Weights of a small GPT-style language model, trained from scratch on English Wikipedia: 2 heads of 128, an embedding shortcut.
Each number is 500 + 40 x the weight over its row's rms, rounded and kept within 0 to 999. Layers, rows and columns count from 0. Numbers have three digits each. The size before them is the row's rms in percent of the matrix's.

# o: layer 2 attention output (transposed), 256x256, rms 0.163, rows 173-225, columns 128-255
# v: layer 2 attention value, 256x256, rms 0.18, rows 174-225, columns 128-255
o173 112:494516582534426578489533429510463495508520511467546525495520525533521476533439545451440477489477537493516495528503476485490520432561504471531530466533471497465508444554541602455424510504468466509530521421515463453488503491504462488465486504504544502437504492524561596507531482485503499549574574521515567484438496599513496458458484475463475518581491428537472487489474515447455507504512
v174 101:536491530499513430543529538474503463580474518544486466519495519486523475435418520499452488469523523544497450485485458452432561507543475527511457494510469563453475382492402474480458516517447535535492502517429450462485418520530429522513547551475454564531570502469520515460508490489480444536514575439513568517503536547452430531501519523519421527495469510544562492558553584512508536492502
o174 106:460542520541491531503568459498548540522476516554507413523555531533541506515581490475480585461442518485485452520468442479459504512490510427516416499476496486479490515508425455506536517461418542526495518503477526499490505500542438549527504537463550489468453491414521559552490497477498541497551503629520451501496490459521464488538514547458557448627449558481521504528460526540564479498523
v175 108:555609493446527520500468518509506465502447542509558454462525516493559421472535449518502524477527477478488485466466535575514519429564482485535467476551539534451492536457484509489434536463434526551476446506505497497577449565521482557556459465515526521452524475421482438539577417479478514547477526520559541530443497504507569497570521450567522489467490470455517531558447570585556489495525
o175 110:490483471481495534514491520485528459533473540566440530505535462433541497444487531466554513436520513492449491565549402529541519568514450450502563535514528527420498438447480513445456461514508518454516499444511472452541505468381496479530526510444443536461469518465481491530496404525513503569496466593519433573504489560539546572461469507561545459513479491487527498495520522545489486522466
v176 103:523489451480490421470445528498503506561503466472476529434434461518473545505519448509506528472536552585467569488619463455523526534479488506471510477438557535479539471509423485490477509536495530558500496477516486421502485516513455491520493556495576513518540491536489515448492505454539576469513457434477510507413368459478431500489450556468479498479602516594534531485396590463483544524512
o176 100:459523488459497513532508502479420589476499420463508579466530516552487525502591575557530455498544534547513523454465545452493471512509485561546491465504489491445574554439540437443500500469424476526481446491480527458484532487477464491549475500502551467505586507439506597518464455573501428490518506497509476448463430470471557492476501467439478444516524475545555524541447524530410473461453
v177 101:449536499556457496526542463517579444505443486495444469534456481492507490588524501514496531504439552495523486534485495530500487508473474470503458430483562528577532548530507565521536517476419558514506527522461515468438487484527499476461493396508476518569533550569508471492462534531576441516481484485492528491495525520532539497521542498516578482510489531537504518468491489529431496537552
o177 105:511496485493591568524519533509506489450584537451537536486528547521478506530546548490525508434482522463451464466560509495518499466519470514528499500455487568528470523542439521571433451451511469480502514441480483562493436462507525396473506450479492560566501497528470472510476511538456518443446528429459518488460504485432516505509396536464565562533542514477425480455530533550507500479522
v178 099:457501491516471454448501551507428507532505514484457532495495529503422559497487457555562488535590512553481473461460537462501533449422487478453504528476504489511502574526446602513468459504555556453477544454508494536503472501449508444457454583437462484502459548568535530501519361473489564511488525451548592540484475515458553449451523574554498568542485440485478534498469511495507478521476
o178 101:445537537542539554441471505524502567487550506482453451493499463521508476458562452445508438546506506477460549474532517493451522483476481481462475573537536463519456520531471580551531424532542543469505501495470479484508546473524513468518517597471436433506505527488584582502505469539466477574449460537529467586575500414508510464454491579527513438492515485466499518423512508487451532513492
v179 116:518483472486481502531521473474517512534513490477534462492441540458452524511519525500445525542496485466534464474563537540451517513524522522540529547513477540512524473470504522566488610495464436520574496467441541457461610490530595462479537432487437469502482538470514550630521544467616531508523514450434567438516488598561443489455524517503541492477494483506494447537498540559518462438585
o179 113:549459589472476506450484507489486442512556565464516474502457538459431512482491604508448533488531521494515433460519590537501495453544491477545485477523452540574489524448519489461493525435467580445489476541551462441442514515587599507401478485504569474543496509500453420493528575480471584498454445508471472454490469543576525464409519544456465502481489414471503492520498458491495449479458
v180 095:510546568442495471530488523462563419474517484451506525517560529538514550486512504480510530514538468484555527528523451539553636514499576521479555534545586554474492422475533519512491533490503491448545498495475527512471484449536494507493482522584547516461483500403487511552505488559487483467443458517546504523518477473473516522529550537461438560536561515484525513517481518432504536506519
o180 104:474496517503489491513530498556524423496466496547500489489546535553498497543569480491590488528540491550555558563538490476483481487511517465504511426514508438470512542476529431489516500516482538521581512537454488589524522539581514497518496489538407523519431479474480509553576424570549536490559508558522521513504520480532506471468563451595488435511463528506470451478524542454471497468469
v181 115:481571465524469488558496465492513508438472510485589460461480466529490440549539512526488592472503494512582450479463515452539455454528494452484534521553568514475411537527533523489410503454466380438547441484434497454540497513538490498443490466542517540474506535492494506455446468537502496521529514567425471492539553506473518542517446510490469486470508529525530530511497558487519537550561
o181 109:426450507476483519442532502508452490501602478474504453463535495544470531517545488470565526434467519478492539540465485479518480488499512392526568458498499556522552479609580571448487464434489433488509545460480460536534499542502552471499503489520511533452416446496468475492527551490445553435490442492496487587452543555464468477556477490496485473399528554533517520451513528485442549472480
v182 096:481456483559530455513512477430515446570450434430442596541482525506507522551541460497433501514487508485522506509516533455463492512462456529506458431511469502457412471533546492551547448486469456536475516487497470467443466382538515508513542575479521501499502424494511496511451445565514485431501508424442504544516458495444486470520481489464475502475562486489461451488509512487521495517497
o182 096:520444417542522432489521443435494404503486496448529514540499490503466493530544504486510476493513576541462536562478490465485474525454514501504461499480453516579507469538474352603586524512487460515470504493447484504464525484528516529552493528506507489467563511493446469448496489518559522450498508542492552508551493435440580465517458505503360551471573485530482543464464506515570471491449
v183 102:552474539429529565494534516514473482501571426550517509506497465513438503569509518493486479589572512429402498481521523540473470524463442541549512426582566504479498458527423487545481477519462488479466412492465458539513474549541473464558493547530503567513555506535503445576575534503493496548511507560516459462549548519463406504509510504527453426467500493478471567504529574537533460562561
o183 108:480508478502424497519451496570520460457511426485472465549522554436479446543515466504515547525514530446495440506509490510495416518516450534491521501511493394467528470538521530399509447486517491552564456522434508566488530474454467460561467532455528513493579549524447513517559440540552437491533535521445489526544513405511495546565592509466500430484502572492518490528495502542523553525543
v184 111:481427451542514535472460547510487509514563512544496599518468527462626547516476527466448539458519506478441572447535491476476477533468470541529544496462556491529477490463484481545528483524524501521518567562502540521491566519490542525509520541513579497475479507575446487548494460451520481505515470443562542407547554518433541496500491517484483529574563470434449602505513539502479490501495
o184 108:473444488475512496477546445504607508538513549491560512516501414520566516474548491521504531434503510483484525412439543472558524478473507511508566505449453508486491541467586525562532512480553505562511536480522525461553572501440474512514462533473441469550485501495436503464501431435512464514527493497501531464516514480508519563584523469485513555484485497444480437504463473563497521546526
v185 105:515521474470520500467496439487583532445508536471462502493474500540525529466511577490496532450407555477473495435459549459499442454482464564481497546485475529567501468499491558508507529544472444532457511514522538470442470468442467497512474460443490496488490392524491482457495572549508511480521543425502550522465501531534457476516520429476562484459561495576456493477559521500498539479495
o185 108:470421382477548504499525506456519482550488522552467503578514491489501486494504508475539516500476565482477512550517505403449390474526494479510486440451522523522496538441543485509453500529533530532475463524513470512541556513477485485540405355477465538399458413481461527419532516532478539513519522464440560505478509495527523479474519502509472521475498470515530506591605502543546481543481
v186 110:506530540434504436457499514443528472471512476436486478456488469426498456509530471515464554497513592398483473514590423524520438531529560509551548530476518475499508492571457506536491552501548484548521515471519489488543533507482493471574500513506408527432534539515526537517543480497502515578531447519427447528514394486511535420485461501507497460520479494558472548514488559596474433536526
o186 111:469500561469508469518517486477461408497480505426565431521456543485505523545546494486465520467492562446546495525521490500533474508485518493509466535433494459497501487538559532519453425547477469480435518512554500523536575415520497529503509544417483522512500477540569495465500434469448579528463557486563384495554464496403509492523475515387492451542471493532530488483518542509473456582512
v187 107:523486555550507494474479477416467524523474531542501483510489514481512465567560466495491410462445524514508574434523534573573569473481520543562541484461502532550483574523490515512484463579463543493477441472535441534498544509474478425527544485468502539465456473548498449521494523489466503492498500514543527497535460501472515504488639481444526516496483475453419502491500507528518513533456
o187 107:522578540411468493455536446511516552481500420549533482512546548465526512484616489480514457472470489527540567464499464526553509504470487559539555492498519494454484529526568555438477506501551518531456429462514471529430526466474503481511535408422551536465561593474534478488517444546429550524469489505505452466535507491491528517509516496545429518529485434497514497473473511397499388532503
v188 097:466524487479581529556477578468584511504529454486527502518479486441530472497516441518505513534478521589482453490437483548497469465526427498548536466510493520444468455442502411552399453488480491514578449475526544495499508473516546492518463450458478565489557508503539493493532456447412479550462499488468438500560526502487483518523476527474467461451479446519476533436538455439445492503417
o188 109:483489545566532531505542549526442457621441524507488522496450468521465475537508484415515455538450488483493498490443555482560502536538442484503573471476520543403515487460485531491499494482492522520510514483528494557574552449488549474506502540535484494593485548604563504487589514499488476437409535500473531445602480524494519473457433477466487481435466537534430522524513493447522503512521
v189 111:493429541496548439558389492599489480519514457502461546582487509546482492576475472523547464588522513551473481530465574557478482578457436561516493525468457502532506496443546462540550492547484540574559455497520507466494537448528556475520526441498535483560503540564522508497588472522444488524519555490496501499523464496456545506398509511447459417446465447542442566502487574502487496507564
o189 107:578534466559536497503532451536534568479437431533503569545537574534443444576457495452573476505450501483514499416450509533521512464507529546529490527499546484556563503481493396570581440412499467498529423473571511485540506404489481465566578513532517520574494525510515510475583485522498488534472490499472530500500466421442407477448498506524539451478500424454484494500515548498574483543524
v190 101:502507451557582452532478543588496429523469479442529515462459484465464488530510461528526487520507519544519490472450465526504541523509480467455476542485533554502432490515501496507506593436473494554520505529478499529625523464484477450560440535519514384530504482504614494549461494516534452575470472510469526527571556475472517542515416528422516603472527489454486549516498420514448527505528
o190 112:551498483506514487499487556543478486532475480546471495431480517453508466488508501470504449527528536586556428461495464510453470453486590493524466468499503485488520521418535467477531561507524440553544568530460514530455492486534535444520493512565455450503474488521509484536470498534430481503520521466511486561447535544491466465566515468436558505552532505489513471503504492444444424440485
v191 110:419517512536474467514493471529421534491515486544510449491486497510355428469532513508513487495441444492473575489521495474476488522502438550464494486461425441503515497544491529485462482532536468476474499517457581510516545493501439485493520575566545477543583401580471546442425487454572575492456453525510472508518538441521572537513499465497545523529535560483492502487537499498487512530482
o191 110:457522532516439486534529480532353557465496534455538454453454451507431547467448483525483474489498604553559580503488524487418497482456436550514468433524468467547527568458509513450493539473469516631482512470463569523476492487494480465525529553486486522554507453485518498488425468421561511484490494521525450424540474495545492498432452481472536542491501508551516451526530498533520443514464
v192 103:472499504436453546483476561489589564479523459555482540515484480543514484528473553467543487492491461519563510453530510464526542459509512546462469561501532466516462545506489437520426514525478536481530518513505432498511500610500485499414513511497505493476522559454494495510560519507488499532487519466567453514471548534524472526535432552537470511592539526543470515568524483473433552447555
o192 108:502490488553517476517512498520462536478555522496477468538575459585493498520540594528489539504543458453541529519514469547509552492531534517475520603465507608495474505511528456578455585493471456539517551577488508492521497546463445494467566526523552511466518489556546526472482451532463459529469481429504355557420526561517488457524530462513513522491452493481464563525538526505494537513508
v193 100:432523441472491483448469543518470565524462539481584560540621449511514543507481407597514537505481574503512545506468550521488576492495468519526401515484487541482539441541505496469538604503496485492487545451462464492540544480560477462478533524519501458521471525481552573533497477500508515431523554487567462465470538494447437475510476508505441419491513564538447533513478534444488512430538
o193 113:520535484490459485494524556477500572490501545537538552514566502458439537473460447538560492480521471454554471561429470534477527458497526521554440477471508534527564519566532492470466526464597524476492529573558532443496492436547456488503486535451481510526511478428483523521501485480499492501535522480545539481491558527432469483523476560479555455494449508464465590484510501464401516525500
v194 113:587480473506542416490490512474464488485418486449530504442451552523453554498483481509483545444472480542556507506447550454422563478508474469491471528477538447506506495512431489506522489572465457566478416466416457428444544524513457583484566589490518416430525473580495474428480484488523543501512489483501483525512512544458439528531495539491567541531544509444466454540543598486489542455482
o194 116:515491469489510535578548520420570524533520470501509500475460566496421514518533469511560509445451606553523512520471520468538487419488480528481549536479527516490554513513501455493506527517525473549556450504452416467469494537523564484483496514479552468425478461495482490506460529535568496510609472491546455540512420532519537502522451567515544468520518470550478508489451571491546520505582
v195 105:466453458496477514449550566510510496458516519464408508556511478529525502482493542488523455470569548500539461459533514463498541466486509565543451467505448482450467464571524543527466399518480494462413539458482495454523507542479504506404495469523502441462567453520490473443496453496523502522456517492524496513513451522492527489551477457513554456482485502503411652520474538545581505517518
o195 100:537549524490535438563521536477483619538454472496462564500436454455499499444534546485524489524547609511419511539560484459558464447439574576536427521529489563493485504507506489516500496464544480456439537486482481560487469507506511523516488532488535519511562541554549547498538432467472541483485550509483523512505522478457553485443429464444538480442483555508527530529574539526529539467502
v196 103:533526542536519494489458551406484475515504502598482559513503529622533472514492450492498454505454498588524535470562483485465561478475462472532518506494485558479503492553504489472531468558528537418518500553490525500449415495482509506510491400471487538513496408431510495466533493519457569488531505527490590532502469457563514475513492488496430459515534453451546507467425488495529527561524
o196 105:414536523514572502458522512508498513506462399498509463460473515526537481516471494511548526480496474489582514474485525489516593485518558527514507546564527526453533537516506504534486558488504577506530557451444569507407453494460547589477545450480503543462527455491453503406546449558523498498491498548505503501546554452442546492513536563577463465422516440502546438445551482555593460524519
v197 109:495435518551501529499452450469407481536461545560534466508462487479491573462525479487551517534519481559499459523495513436496525540457440479540453452564466552512502527544468514518517517538479554443457570554481495506480513529544477441539494463482505486484492419456465529470468472489505491522554583515534461468536500422502454607525558490472488491484564514501522495510393504465560523552465
o197 112:464569473536491516534517510465519531354509503488474503512469484459473513486584512466460483534448547552375470463490492465553534507554559514479438387492532494514494483549526561534519550538527509530508432477492538441460507548484455515567502554478472511456475547406540478422482581447558477539549514436483480443510526543461484579483452492484532414496535473534553512476441472504553477513478
v198 102:486570446556473465454501500491465375496496482488567496450528467548511560509587469552464505477552507513504537533492579439544490494523542539516490446488449569543560539496453501481532450460494500485507544390470468470485429507459533548510560500500491534544432485534508531520501510437519496502494473493524451499535533486516605528514463554483476444495479477499557527486515462496509598530485
o198 105:501555449497442464506511538487473402543487554583540568493502505465488487481463426519530537528515427431546600521570467482476446479500475503518469486557441503473425548483474396493446487496546487476502461417425467499479369495510483560522524512514484557549468471536499448519515542445487493515475541487453570474523489443457581532496477504521493524522503499496453492416467496382477559553526
v199 103:493481511519480530443473471553440519487468457505576508531511510598494462507454510545528491483520429473481480508479484477495485449474468534512496445533466477544497570509591535531593519541469504492436570495531527514499517532504491486491478516492499476511456533532565563459479410533525536541484536468504473471528534511530532503550528471513439476421517440483528471552458399557460536517438
o199 104:482594486464512550503430530523527530408520535461424474468493519546509520496461490513514438479495530480472479499469461523535486466489496523536526501530512551507460508508482510527479489535431418514447459559486536455461516468452477541477522486568508493550461514530478473483528546521523479587480543559452544552551551556473519531463520496585506482470464505593547546524462599517497576577534
v200 108:462528478533493511489496476468533529581509568464524524516507530496498532520488434510508515562491520483469487574505553517497629560460511499444524500496447513513510407565504558536529536527523522545498551508494505539425482467463496501557483414588444543611555522508518482509470554453587504466489510452507551510415460491539463446486508535499495498495534507465467533554448531495513488428492
o200 113:555548477477535519498535422475477472567473546476537485503463541511515520474533573576493376435523431474466524486544520507446478463475544509533459473447456515525493479546450531509469494511448587454540573507561570438425533470514491567489518408579529542524515500476479488538534507504541532530454565495505450514510454488571510537537547549469588564446499516545521499440452463448447491423540
v201 114:507524429514514572520518497543425581490495499535568552439524551451512481446374481479516520513523552519525456460548439559507485461560495550557513514433545502451452458515510517526516460555499484531516460476515478457482502503491459495420418443606495510513547469481530538517509542541573540501505518479440487546514505565551477442552487484470484446530419551463515490462459472499522434509484
o201 117:529464482450443467501500509434474510568510539449544478455506496481529463475491512460479475549545517531510465450453498516528491484519500594539502529488426562473478450440477496538547537420478456530511470457554543570539542522519497463407521478465540461457548442516563564544564546493456518516429591516438514535517490573490524447522586496473583546531491491440547577483446493462523497503503
v202 108:506492484452468471526467515453593549463476472594562461479483458555509473562496521515531465481567474501515529513519462541507437487530519480505511517544517481544500492502519464524474472547558540523538536461521456487545499512496561525545569542493454469480443498400481500572517455494453462548466495475507489442444477547467481537511527529513454557537511455506537545537513536391528459519462
o202 110:559551493507485450450506465515606503437487470504555448528448488543467493481500530580450507483529499441528457467431521541537604529483506506521516494521482514509519543494532503519458499487532474526585503507510479501594496462455515496500531514525461523465440467483442433530535488428439508538532463508483460461504522562572506545439532525447470505479454505500464480457496516478537440489482
v203 104:487412463525543548484511459498474488573540509469508529435572476451479474538440479550543450485535540497547424479557495445549527496530437473460485546492480514545518514554432533496445507481540508466527465503525538550540498479543482577501479523605557496486487539522491471360449553551477497499564562568453449487494496480444486505554494594546521523477445586492508500510442478483541475469498
o203 113:489488574499423551453523538483495509436600533523549558502495499383544504497471474492461456455455420562513508557546512479521459515527473527533415520450506517484462559475362455575472489492549494455474439511470563456516551432549432450441544493498511561463490495510455496512485488538498436460541484543487454507505523493490482525516535437514516452532458565536489516567534528491440423512513
v204 104:546530595538460467446488476447450450529539521537496512512497470451490546514509534459562535509526471529482520505458571422418465579521439451524544448505430467525508540462525501479468552464502538510507552448434537518492524518442518480433426454473444537500572479494480470574528509491539534516484549504483502520439453549462480517487574466509487523542519470508524514475546522485463547478523
o204 106:525545535512486509515525520482512484471548543476501524529431504512531475507523495444506441475503518516470487469416552495529523450550472492562576491523560505543476566466510511452460479479518516495519472507464505421419463572498560594458502439527464556536526501454531495422530501516493530503571510486484476446428449443537455471523536518498526487456469536448482520483526553568531520541536
v205 111:560522465487455450499503455535524568501496512545462519496547502502463517453429462545474430526505448508495452520474469542481514485490506472428509485448449552474523561564454460518524478433468509559469529470449551518541532444531538450538432475524482513571555525477503502456522493535593451431468497504540486409486506551513544484472466571525453502452462524533493477569503532513451440473497
o205 116:505518444446444477503453475465435635491514563489451514491451530541474530508528447513442502519442458470575491520518481463456499534512426389492551489514484512525480463503485490546593457464474496517479490518530484503471509530462571426543495487514500601512514439455399556522472550502574497454455520510472479512436494462564509498473481478477427432482502500435523561481536470473481502558514
v206 111:540494512478523486471547551513580474514503554532474532504525435459482488493490516466542460511514555446523557510520513437492533529482464488509522552503522548497530523473543567486538500539492402500478526483429541492449453521528536549466478523525494510464455545538444504420534527456524456469455601531515490419508479528573571498540483519453528566518552483490457417456406505535519450539622
o206 107:476494577532561461482516482505464507524492468553587548550570471454528524539540523509504473416511575455466514475480525513473444541527473499483503488576509485505477454540514499558399454535579518496435486633512497488490485518450539495475402477476460542460440537526510502513453523544503581536544522528524534482497539541457547523459514531561588509537479501507519535533539480443496495450547
v207 112:438528520512483513510513489498504555437410516504498467474517543519450469583554503506512539511450542427571447455454518475519545509471493492517462563503526488577506506511530486541527518407500435471479484456518588541424547462511547458475523487460512512418456592549457463491512510525473473465517505537484502481569543581528557489463588570499434414514511469550493416528449408519481532475423
o207 115:511462525485447487480507495492473526459515563466520533465472563431487545550517439481481444473472511508497556527515467522508488453523538441456537546515566461462475479610534533496511490540456514502452470482539525476488526469528476502514446486537508517504420560566470433500489550482486452575494492477467471558552472529539486506495523562515416535482491566542491433539532516537522484526482
v208 105:545468503470490554499504548496521486494470528480469448483554481542518474496523551526450472479473399495487508499540555525486559424518594495519448439482485492440518368510521488520464459448497458468514463475553547516541607497542461473494525489527463468479461497566534491503466496490585477488550493504469466502469576501412497546553493482543501398558501546471491552468496582532483528511535
o208 107:506440527534480506518514494532517559617470478533530530526511533506459467506474493574485474558490420512532485499519512495505498516457531553547554462460484496511459453573495457446460445535490542488510491504457518502501492526465452483532490445488548499507563488490505484447490467527541444591504517429557500583525586548485463525533562542413566500465474497552446500497485523494458552519500
v209 102:598487513508462533521550506462501453513430531522440459457517434553469552471504528490527503526557559473466550525431532458524493549497424482511548403466493448442547559555462489417509461536568413523521466524453466494465462504504468467557487526473488457589511433499490475591563573473548534517540502528387522503487550495508512525455531477483516507557544532512494430507592519508491476467455
o209 103:519543505494523446501490474476485402521501549497426455509488460464437550515456496504491539494528550508556525479469533504462443456515469483610578472433484501516431531499497470538478532452456411494563480489506491399506431504539451570536520426530457442468500472477526520501541529454545513550488539540491497500425583382526589526515458502464478523558504491421481487464543512516538485490505
v210 107:463529555520427496439483525484529566538483508425468529539511545501427519482500526419545541508486475496468512465497502512530482498518471476497445426509467467491446488483521604387515541528473470434481566540548489528494523482519569479518478454458458506523498519552508576527533424541485416428482478477468465493490570520520532449492506518494482504379517446449507435532501515521452482545389
o210 113:373608528468482510403484469450486469482477482425462486488493444541546468533527465444578561522538430565448519508472518497543470481475489434468495543521579535558457536566481502449472540545519521487541452535534482507484487544435481461485503517542431440514456477511458496507555445529542474471446561503514536454416545540497515431441545521587496469499489518519524540545513475557515521485562
v211 107:512525517450485411621500550556484520494518503512557458403561523483468447500527496506524518517476506511505496507493425545471517433598512540496455488539553498504485506469492556499548524510498458491538463495544495469480501442527571559548479500443532523500559473489541557516471543495476559506514502534473507533492455457542555521497570425523562474540423511451532478376509469545527466539546
o211 116:496526538517515493567552501530432540487416497443514468432489489488436531476514455510528523575519582518467544469495521518554474487572461526510503468536529543501524454538512428468524575494472464455456471448509471546544533412458515504508484468432512534542480482432459446590490513508538512532511438539524512512477555519493552521504604450460579471508455485469498455431542493485511450494480
v212 105:562528478515445518615509524479558537447515519513558462517505467520534542473501536477488505520530547510504550509435515496502455469414507512455523441507545443531504502462521457497487433468543493485525476584460508489477554515519524507487454551497551524573583473490470537561486540469503452474511535524503471491434487464504511580508475438460418554565518537468489462442588448509527465515514
o212 100:489498538530568531583545480521513456474539527507501421540514476594436517478410414509458554559432516499529524501458485462531548467533562495458525514583467499406499508489551467523522450498541485508532457535442506435527591503470505491482498544493469450544470459438506449452557522532478502483495525504493537537475508516502547459560529448510444538523500582455508494423585467537536503501518
v213 102:482498523519475467542465517446499526520492481559523489453475529496466550495526416475467503498546452520544560513478565515504517523541501515510477605466511556485505477473512433490419477475498446411473441477458417473518410474468579526533461597542488480489452538527598508512521505508580497499498536534545492528567528531506569535549532531541489532457571536477571534482525500477510510513491
o213 107:532450503443434484503429506453510500592527470504542394491566580485535531457481425480477518597520459461487529439496552478509481589545533453524501481557541464526502508528536452518495556476516493523482498511415435523433443532445527500538474487519430492498441517493479533553502489493581497533565445538518457519545531546503509431451519515504566518544566513529574526502479525486535546495488
v214 102:524519536520434454476496540478536510494503505501527488496485556508521560482543481554497556473511524538556459454528534503404466446514445522516451498519499550521466490470532425488520486478567507437393474421486452497545507552505560443420525555498484474513525480513428427480467558514526540424527477528478465483482480535477570420444548471513528463538522525498506460490502496448512485429524
o214 112:507483510505532478542449523540567503522467532534503473454462553492509567465498554523459501556522452523501489531538512510436559523600393427564572516544456490512474516528546502516481513489568480485502545476514507479507494469549477516462479488519465518528491467413434505453473526544511501461564477505537505491482482508541562445537498553493476517480469491482497510486428500479458532477488
v215 101:529568540421460511517529529539541489496487490475505524525566476605417518480474560497508456506454495511509557451444521514473464538475524471386554428463559471516521550419451558535456511493533528524492519467464447502495586465532445563535476478516498506474528605519443470472491450477515448457514470517415549489520538469451466484495529532468409524464559480511535398568445534515503512471551
o215 106:493602517520547462523518557561516495474597517436486523480538437551500523578528493553529566519472487537526454439526548479502463455423540499501582477533519408524497430515532506487495500521506531495505487504508456472566562557483455483526476529542488520361529487475537463571465510478498496476515466598453531511403448522445467485479498496520493495530539519518551547467527496505518444492535
v216 110:443511484447515520545466488460497502452539521508607534459420505489517554532496479511513569532607520508543543514509461513506561473485477574447473540539492530567438561513450485528550416515523469474537466504441539524525429510474549540502433504497547482545471523481462562517560505567531543447475445500501523548481473516523454485472446495462453502494518428535521487531488497557449530569515
o216 115:507431477483497557470506521379490524460549487513496543491461495562410578541515491456562549489497539530532497452498479487521513477550468509417482530509484454471519544456471505531482490500515472441511554498510519536514524423494559514526500510519432486510453568514555467449524476375478478382422512484450518624453483472521491458502592523534475474504502522526460442523537406504479558500511
v217 107:452523465490515493520462511511502519472420467452435518507478487547474533542541478580454480523458505495477455456587494499515461452486438576491553536454526525541440505474513498512362475508458518450518482537575484495454481517513526438499561569530472514472480428549532485501452502467503508478436479479498416463499492514496524517566476493491542604530521418605494521470460476458507486581466
o217 114:493500572555496457481530508537480470546497449485493416445513437474373454597556582508488516560493495459512516468457489529509485504502590489515484521468455489488545545517588512457479490475500567462481461451572470506434484555498514498564498497432509468511499487543441569525519489563487416502505478480532446462539524512451561514530461482511481569539500487585514565566466496526535542501456
v218 104:555547511527459547472482555470516496460534441475483584529529542524455506473495509469507534475499501543467483516439520508432511388559492436513459440526497540414515521472491402578472438607513562483511454486490482525543435600490475514538530529471492445509485507480525484448529488444498492435526440466527502464468472487498502527558572483548518538513518488517515467533472486457502494477500
o218 104:471548514519499541512430525513541540533520466514474462490489532576436539520545550492531525485432427523539458485507562493526445553507480509548538559525532507387473488453496555541534506474514559533504514503521456529552481430488529441525574451441492452409510553452550510471551514563492406556482540542485539492500439474615525555489508456478476501518506517476459538468430512525445557526478
v219 101:530453522391541487463525444489518530497559462498490511538562546492490554526569540478539470497512483532499550526500470503438584539550497533504434492461506494541530521563456564453530523497540519504533575507495535552506468440531528536508481454539559433466554527473470458548434525463521474427490474501501528529520537533500478528477426497510504510504561448429525468495474420486445515500469
o219 102:476477482484534511506501504450481504479503539549506520483549560447504551553520485505469505453487470480475492501588501459476480569550409501557465493495511504585500464515489568489533497608497468472515531487525536461468515480535546496458489435521530492494497463514543499487486467428510471412441515556436590510509545512515425456513462529514536577511496529519475395468530493521519570455511
v220 102:462583412499535458536508407558462500469511476469455521563521528498522439461570492502505563512515514466434526505531514503516514441537489463522468567441531488576500510433540452556548500487519504550460522446499502512490442400501460468505468428486505530527429468501440409481492499480501500493550491458473476500568510481482471449421551523569541557503495450546573491528519460494546521468520
o220 102:452538459579484486496545409537543502518497449435453504539457490451473499489569521511494528468445464537498425555551539535443434510522465466526509519521519497545512495498526485515500546529510462463473551476506495524416547490467514480586471548526437476528517414454504519598421367475492529507478523531529477502473461447549507520489437539548507523531453451499450457552535461484521454484486
v221 103:491462511426497490500481506513531470429494459589471426514485464557525475552534523563402477472560465504435542504405492531512478551591557532495573452466516494481512577504449493521567515554553515585475518441502504546517465480489514510514460576491522507547461546495491510533438478494515553475489494493528545447508478476466472520520507463486476513486515430476533418478533540469497509484448
o221 101:537529480383505499526516510545489570500532504567491506459488516550506517516509567461435504531491464442571521586439538567469512526470457526535484481556483421451466506462499508509463437527558506530515435545401515501480480459536496511528425455521508530467507516451474516565506439456540515492516505494439506473485451435431468538453514533452385546538502421496452485485465550498513468565539
v222 099:528520574538418541493457459534492458436591504570535511405488486495532469451492495405471503500524492492509488464482549509478489476474483507520481497512534470501522545549513555436457505468498494509449497527484518482508465569468472432566634527456498434512541587429465480579557407466516510546405475499490429479512588519550455430526493483516544505559492475557466537490451514501481524568491
o222 104:447466543511438450550502523537512444428456525507476503452508498451522551535470502546482511512457573471514467458522477536485534532517579510487570532468513456576576489545544505518429472400481462510524522503489590519551447446408492493550509502490499475468526504520478530547488561490480543515471452464538470478528592499549549573490521469517506558481493529433519468479502430534586537524499
v223 111:505496535505528469553442499377475540552506503501453467548488416497517587490555470494495502552517514508507582530530480521528575499443514479503563439498451509508454554458476612459448539480519546448550441481568555512490472495493468513487511473422560439568457450484489544449533505502529447553450520463464523505512475493484528503489483472482450472520467472495430476468495449535440485453465
o223 109:537456459459536544529536482504434478534444545454509487515558518568511530536468534547514491439445470509448464521455449464468470546540445467488505468470502545521479587467522592504524491479531507429589531528523412470541508479551465555450552519512481520532517517463473497488516519504483488499439534521490550530451585503461425473512529429469423489525524455463483486544459451461501488507433
v224 102:486578468472574566471499465503478492470480471490403516463510503441512503528449515513454553486476548435537517474481509461512508489503566553454478464438557425438547525564518546493464522507561519455526538486504548472500528446475590487558451497481421445506440450482526522521489493507542604550479500479443520499445433492442483439404442436527473497412496451546525460503538559555527516513460
o224 111:496574481387501534470530476539452477505512444458455431492446493447516567507447519450504508456501507460492453512509563471410531517487544497493548564551471499466505517462545501527502468507529545493544519532506470419474501482472534472483401512455538458524540518484441443512572510500506534556486523546548448510527568447497472463449475513498500457473442524584568462495531509519453522592484
v225 100:448573516607517498435512521450455447559448438468426473459468421461458513528522520475465514556522477458493486468544435478503508423457473520420441431481497480465486483497465530475459464495487506464526448432582513488466462439460505573441459512480473401508495466460549476483514486563510480546487546554568490535551447442453487478540444470515480414447469441548522531478573471523504603540506
o225 101:406437501525551541447495530465526481503476485512497455512573515552487483487488534419540533529551509535443475508419459524431437506526467474501536458542517536508547539553447531530521482520564506571494505476509425507477471463482483540460421442517490478523624473565480434569513460511528447521535527529495460527570497518452449527493471482553485476481534517531442556510546507594482502523452